Weights of a small GPT-style language model, trained from scratch on English Wikipedia.
Training: a variant of SOAP for these matrices, 86M tokens.
Each number is 200 + 30 x the weight over the matrix's rms, rounded and kept within 0 to 999. Layers, rows and columns count from 0.

# o: layer 4 attention output (transposed), 64x64, rms 0.146, rows 20-31, columns 0-63
# v: layer 4 attention value, 64x64, rms 0.186, rows 21-31, columns 0-63
# q: layer 4 attention query, 64x64, rms 0.197, rows 32-44, columns 0-63
# k: layer 4 attention key, 64x64, rms 0.19, rows 32-44, columns 0-63
o20,214,176,243,183,187,232,177,202,212,153,184,218,176,233,248,271,187,228,204,221,213,222,190,230,179,205,257,171,208,198,276,265,198,203,241,294,250,235,257,200,247,183,172,137,175,257,187,145,259,218,277,133,148,199,218,220,207,197,190,175,202,223,267,193
v21,195,195,174,279,183,161,195,194,248,239,215,209,182,163,194,213,153,196,218,174,159,187,203,166,259,213,199,208,161,203,218,209,210,166,244,234,226,161,151,154,220,216,209,202,188,184,173,216,224,186,230,196,164,169,261,213,232,196,222,192,243,166,190,236
o21,216,246,224,171,250,231,212,228,190,169,181,198,205,202,188,219,233,178,237,192,166,242,211,209,179,210,223,221,192,200,185,218,177,200,150,189,195,189,179,192,156,214,246,194,216,252,187,194,163,217,251,185,184,225,184,207,172,169,179,243,185,226,217,176
v22,175,205,191,168,163,228,227,196,131,201,171,193,223,237,173,136,171,232,218,206,188,157,166,193,187,194,207,265,169,263,190,228,224,184,208,209,178,204,159,183,242,194,215,172,240,181,131,184,216,198,197,233,219,184,182,156,188,190,174,241,219,205,150,174
o22,207,221,233,203,173,185,166,179,200,183,216,196,180,227,224,215,219,173,205,211,211,203,164,221,194,189,253,178,221,155,223,205,174,201,161,225,206,203,227,182,203,152,170,139,204,257,232,179,250,187,246,199,153,217,240,188,262,214,189,184,203,174,218,201
v23,200,278,256,177,201,218,198,300,180,189,212,233,220,150,177,224,185,192,152,185,197,215,194,207,170,257,217,243,215,139,202,175,171,192,230,190,206,165,199,213,243,215,211,210,264,196,188,204,214,163,211,151,211,174,293,204,180,217,238,184,215,275,212,228
o23,169,176,209,189,174,203,230,114,201,195,175,151,206,247,182,196,141,156,251,236,169,230,207,197,190,208,216,171,266,263,206,199,193,216,180,195,285,212,201,217,132,202,180,189,233,255,236,242,161,222,240,218,189,168,178,221,211,180,181,239,178,170,173,179
v24,268,197,194,262,199,193,217,200,167,236,241,143,208,190,230,209,190,215,233,186,180,207,134,187,211,229,222,178,210,211,199,213,222,198,210,218,195,166,198,192,204,230,210,203,217,237,193,266,210,192,205,205,213,170,237,205,201,169,175,125,180,217,205,205
o24,176,227,164,213,225,246,187,218,216,188,158,217,195,196,204,157,169,218,208,212,198,208,202,178,167,184,173,219,196,195,197,235,154,170,198,181,162,189,159,203,150,210,212,183,216,209,224,206,177,197,234,237,193,238,225,203,182,220,217,221,186,193,181,210
v25,192,206,189,258,200,192,218,187,219,183,178,210,212,247,196,172,186,241,188,209,173,157,197,130,163,204,230,161,241,236,247,245,170,194,177,207,215,199,216,225,230,155,156,208,214,199,210,160,216,216,197,171,199,233,115,174,193,238,311,211,283,134,206,237
o25,162,195,171,147,265,209,185,231,156,203,224,172,205,175,189,267,244,237,214,186,260,251,238,211,219,258,162,217,206,212,253,215,250,186,192,163,226,179,176,158,215,242,205,187,195,221,203,162,236,229,154,188,195,230,168,174,288,208,225,225,198,199,148,173
v26,165,235,215,160,193,202,245,252,184,161,163,189,236,192,170,199,178,178,172,146,209,169,177,214,219,248,183,227,199,217,200,210,156,194,231,223,212,169,181,171,232,203,182,210,259,199,176,202,165,170,254,269,223,180,210,120,194,265,172,225,207,190,207,254
o26,208,142,224,199,171,183,168,195,195,187,179,201,185,254,189,245,220,170,205,257,190,213,216,235,144,157,301,161,202,212,248,198,192,230,211,220,231,186,187,199,209,209,134,163,151,229,261,173,241,195,287,149,153,152,220,266,178,207,192,210,211,212,193,149
v27,160,181,190,206,255,140,223,245,206,235,224,239,190,179,200,198,219,186,199,212,236,172,245,182,211,210,213,199,210,140,195,221,240,212,189,203,216,226,155,199,234,218,201,179,229,210,266,268,184,181,199,239,224,192,217,175,212,236,215,216,163,264,182,219
o27,203,206,233,175,149,230,219,191,219,200,180,183,217,174,204,213,194,203,220,188,173,177,210,209,209,195,220,197,197,239,243,190,180,197,208,190,225,189,240,209,223,218,193,204,186,222,179,190,214,239,243,160,165,176,209,236,177,203,161,204,215,202,234,210
v28,171,205,175,114,199,201,201,215,234,229,233,159,198,163,174,241,248,199,213,173,261,259,222,215,195,213,191,233,242,204,181,211,204,201,212,176,142,205,241,212,226,207,235,193,205,179,202,212,167,242,198,217,185,144,230,189,200,203,156,206,184,232,221,265
o28,237,224,186,259,154,172,198,131,188,188,184,235,245,252,174,213,237,203,180,171,131,134,181,241,186,151,201,155,180,180,214,152,201,245,202,189,206,166,184,204,197,220,221,259,182,197,210,231,180,160,218,195,196,173,213,236,147,181,176,191,218,214,219,249
v29,181,265,150,193,198,185,206,189,242,131,132,206,234,147,154,155,220,184,162,178,179,201,151,206,167,200,166,169,208,202,197,174,178,202,175,188,196,249,165,186,170,245,190,215,215,177,194,217,254,161,189,153,222,185,184,199,163,200,170,218,152,198,184,189
o29,180,207,182,158,209,174,169,204,176,236,208,181,169,234,164,238,144,182,181,259,177,189,207,203,215,193,210,216,216,197,209,205,194,188,229,211,273,120,178,181,206,128,209,204,198,162,201,215,180,217,214,225,223,198,210,209,203,173,167,147,193,212,229,215
v30,241,212,232,226,209,248,188,167,236,184,227,226,157,229,159,152,172,240,157,166,184,155,283,250,213,243,232,160,163,265,175,236,203,199,223,205,272,179,251,217,207,240,154,188,166,175,257,180,189,250,166,201,235,176,161,285,228,302,273,200,176,235,221,209
o30,222,194,235,183,229,207,219,177,180,186,191,295,236,115,207,247,192,223,202,236,232,209,146,140,188,237,176,205,273,201,198,173,264,177,181,202,171,257,188,246,180,210,185,147,193,128,160,246,182,228,206,129,214,205,203,161,324,189,215,224,204,224,210,186
v31,224,192,184,167,222,213,200,167,131,194,243,202,180,286,180,199,244,200,210,230,152,201,195,238,210,213,205,180,151,224,152,169,211,200,207,194,225,188,205,193,209,184,201,159,136,183,225,234,175,177,142,211,168,198,257,222,235,228,176,198,181,214,205,179
o31,229,188,253,213,222,204,209,224,213,218,172,266,179,148,263,185,219,219,180,194,240,146,170,257,205,205,199,184,223,195,176,229,188,221,222,238,134,256,233,214,235,219,187,228,236,203,190,191,186,220,231,172,229,237,246,177,196,229,239,182,235,220,224,197
q32,209,205,241,197,183,227,207,204,169,242,176,210,179,244,200,203,228,207,179,225,238,137,147,189,248,211,167,193,223,266,192,196,172,186,188,241,143,189,220,220,217,181,207,171,172,220,162,225,183,213,184,196,211,202,235,207,176,205,223,208,164,177,182,173
k32,226,153,167,238,206,174,185,209,219,239,164,196,190,233,160,207,195,231,186,249,220,212,241,218,170,166,159,209,183,180,241,218,184,167,265,208,213,145,152,216,206,157,163,218,152,232,202,206,182,195,243,195,251,183,180,225,166,172,164,204,188,207,182,152
q33,209,179,205,240,196,198,228,190,225,198,199,209,185,196,262,162,174,195,164,188,283,185,204,216,198,220,176,171,166,176,187,203,189,165,175,164,117,225,204,219,184,193,245,208,191,178,180,224,228,197,175,248,175,252,199,167,207,197,231,198,211,296,238,190
k33,219,187,249,228,197,204,173,209,181,179,162,260,249,206,205,157,201,221,166,184,260,164,183,222,188,166,138,203,172,256,196,245,228,196,236,225,184,191,173,258,229,200,223,198,282,221,161,172,195,232,250,215,212,232,186,233,149,219,193,167,254,219,203,237
q34,159,155,202,131,192,185,180,241,193,227,131,207,156,173,174,255,162,160,242,229,219,231,186,211,200,193,187,152,242,199,161,187,206,184,163,193,192,134,172,179,205,217,219,213,161,176,207,219,181,219,250,166,203,166,193,204,203,191,201,193,137,238,186,165
k34,214,138,179,176,192,199,164,188,173,228,144,210,139,206,199,233,225,179,189,207,204,280,258,185,220,228,150,262,221,217,200,183,202,211,193,202,201,211,142,173,194,214,221,188,202,175,208,246,164,196,202,207,215,243,207,197,223,195,234,224,183,235,167,174
q35,198,206,165,142,176,207,191,251,156,205,190,164,191,250,155,183,244,127,194,222,162,225,201,256,168,142,207,230,174,226,256,191,169,198,138,150,199,155,130,180,215,180,179,170,163,202,213,200,216,244,140,221,155,188,160,225,227,196,168,226,220,225,229,207
k35,231,206,196,236,177,196,250,256,178,139,201,244,122,189,233,265,234,148,239,177,181,199,206,245,198,231,236,190,186,167,234,201,148,233,178,164,185,175,199,187,168,165,187,172,193,196,208,159,242,202,171,212,206,243,187,227,223,182,169,244,204,209,190,129
q36,199,250,219,242,257,166,218,184,204,214,202,205,218,172,214,200,261,249,154,142,199,148,193,225,196,197,214,226,218,207,215,193,271,245,197,227,186,203,191,160,170,267,173,223,193,184,169,198,202,185,181,238,236,145,164,223,187,241,212,254,194,296,230,208
k36,156,204,234,210,203,204,199,216,242,220,261,247,203,164,200,239,284,199,174,213,178,164,179,208,187,297,202,248,211,181,138,180,244,265,166,235,183,169,244,219,204,196,197,203,153,209,175,186,194,223,193,205,225,170,177,209,179,195,176,180,230,221,200,166
q37,259,148,239,196,160,191,200,197,237,152,159,188,195,159,196,213,208,161,176,186,185,167,149,161,156,131,221,247,185,164,210,160,175,229,132,186,205,156,264,192,167,154,187,203,189,193,186,197,141,165,266,177,173,195,204,199,143,217,198,232,195,201,202,253
k37,201,225,184,233,185,215,231,214,211,201,206,187,179,196,207,176,249,136,149,142,202,257,167,176,195,173,237,211,183,174,198,182,177,169,257,206,212,208,250,204,251,262,191,244,206,164,198,171,135,211,234,229,224,218,242,229,172,198,212,170,204,210,229,239
q38,177,247,186,224,242,262,204,218,198,253,203,242,252,186,252,180,171,211,183,222,240,180,176,178,217,229,226,203,213,144,174,212,221,217,163,178,189,213,223,203,227,223,195,169,197,205,158,244,198,244,239,195,210,119,208,219,228,225,210,187,176,171,214,195
k38,186,164,165,222,235,258,210,231,183,221,197,226,184,202,170,257,188,237,201,219,213,205,259,187,178,141,202,215,185,200,179,174,218,231,188,185,199,213,196,238,195,190,135,164,202,185,221,197,217,216,246,221,206,189,210,163,200,165,195,183,200,217,137,215
q39,173,204,191,128,130,196,178,161,169,203,168,151,140,159,152,239,148,187,182,194,145,168,149,186,186,222,199,186,118,189,172,178,164,190,146,168,192,189,172,145,213,166,177,196,157,178,178,205,213,186,171,146,139,173,211,221,142,172,142,180,219,229,189,136
k39,196,171,191,208,228,174,205,198,280,167,197,173,199,207,158,233,193,147,176,172,126,221,240,197,197,189,192,244,199,236,220,266,200,251,213,169,154,169,181,173,234,187,227,222,171,215,145,239,171,160,245,215,175,177,173,199,195,196,231,219,218,254,227,183
q40,114,198,188,213,201,184,234,143,204,129,164,207,185,204,158,175,164,201,149,169,192,222,175,125,177,228,147,171,187,184,152,222,149,170,215,211,110,195,187,196,143,211,177,187,148,192,191,209,184,135,194,163,137,183,196,234,153,197,173,211,159,163,190,198
k40,162,256,210,159,245,247,190,200,205,246,169,213,217,192,194,233,185,219,207,195,172,213,172,177,231,194,200,188,195,236,244,155,171,166,184,223,119,282,136,257,245,193,151,259,158,183,174,188,188,179,154,209,206,184,206,211,188,235,222,283,154,214,196,187
q41,266,231,244,266,203,150,252,166,204,255,201,176,207,195,243,192,229,138,239,169,212,190,168,218,163,226,191,228,230,172,182,178,171,196,172,227,235,229,194,196,183,205,239,214,229,136,198,260,161,183,180,202,227,211,215,168,223,189,131,202,144,163,216,214
k41,249,219,187,270,191,226,242,213,120,252,265,232,256,154,194,220,228,185,205,176,232,249,130,217,239,216,160,201,167,184,223,203,200,177,194,199,128,224,211,219,210,196,192,225,191,181,201,257,163,165,156,209,190,210,214,170,209,152,235,156,172,186,136,246
q42,188,269,240,113,175,215,215,252,160,204,176,165,190,194,224,159,121,171,174,160,150,202,215,161,198,200,158,213,200,188,237,209,140,149,192,159,215,160,217,245,144,130,170,211,146,229,182,180,185,214,204,182,213,211,217,196,155,202,214,176,164,245,177,164
k42,198,169,183,208,269,159,205,238,172,184,155,207,197,228,185,193,253,200,161,191,223,169,229,181,242,190,242,236,138,238,212,182,180,253,225,205,225,245,265,212,223,192,197,218,151,172,237,195,239,199,243,178,226,267,162,247,201,240,232,168,204,228,208,161
q43,206,143,227,182,232,214,181,156,223,163,180,166,142,187,194,234,230,218,225,184,207,183,215,199,209,204,229,154,175,145,234,155,194,190,176,195,229,199,211,159,199,178,145,163,147,195,207,194,221,197,158,143,177,182,173,166,215,250,215,166,201,239,171,126
k43,213,241,227,164,190,182,228,211,220,207,194,172,268,233,166,199,202,144,212,177,201,225,246,198,184,253,227,168,253,260,218,178,215,260,224,199,212,211,238,221,202,220,190,205,223,236,134,189,205,184,196,185,177,235,219,178,233,233,214,230,194,150,180,184
q44,217,180,229,210,197,171,216,233,165,189,260,218,196,148,226,198,210,239,242,199,246,171,203,131,228,245,163,232,213,198,176,188,207,179,164,141,236,179,189,210,154,233,209,190,170,204,161,248,214,224,162,190,213,227,288,174,234,214,176,236,254,250,188,228
k44,230,143,163,242,131,222,214,197,152,180,208,220,215,146,221,156,135,175,210,178,207,156,172,197,218,171,228,236,197,235,160,175,177,195,218,163,166,184,190,244,243,238,176,221,148,199,162,146,164,170,163,159,204,261,230,171,205,218,253,201,171,183,190,175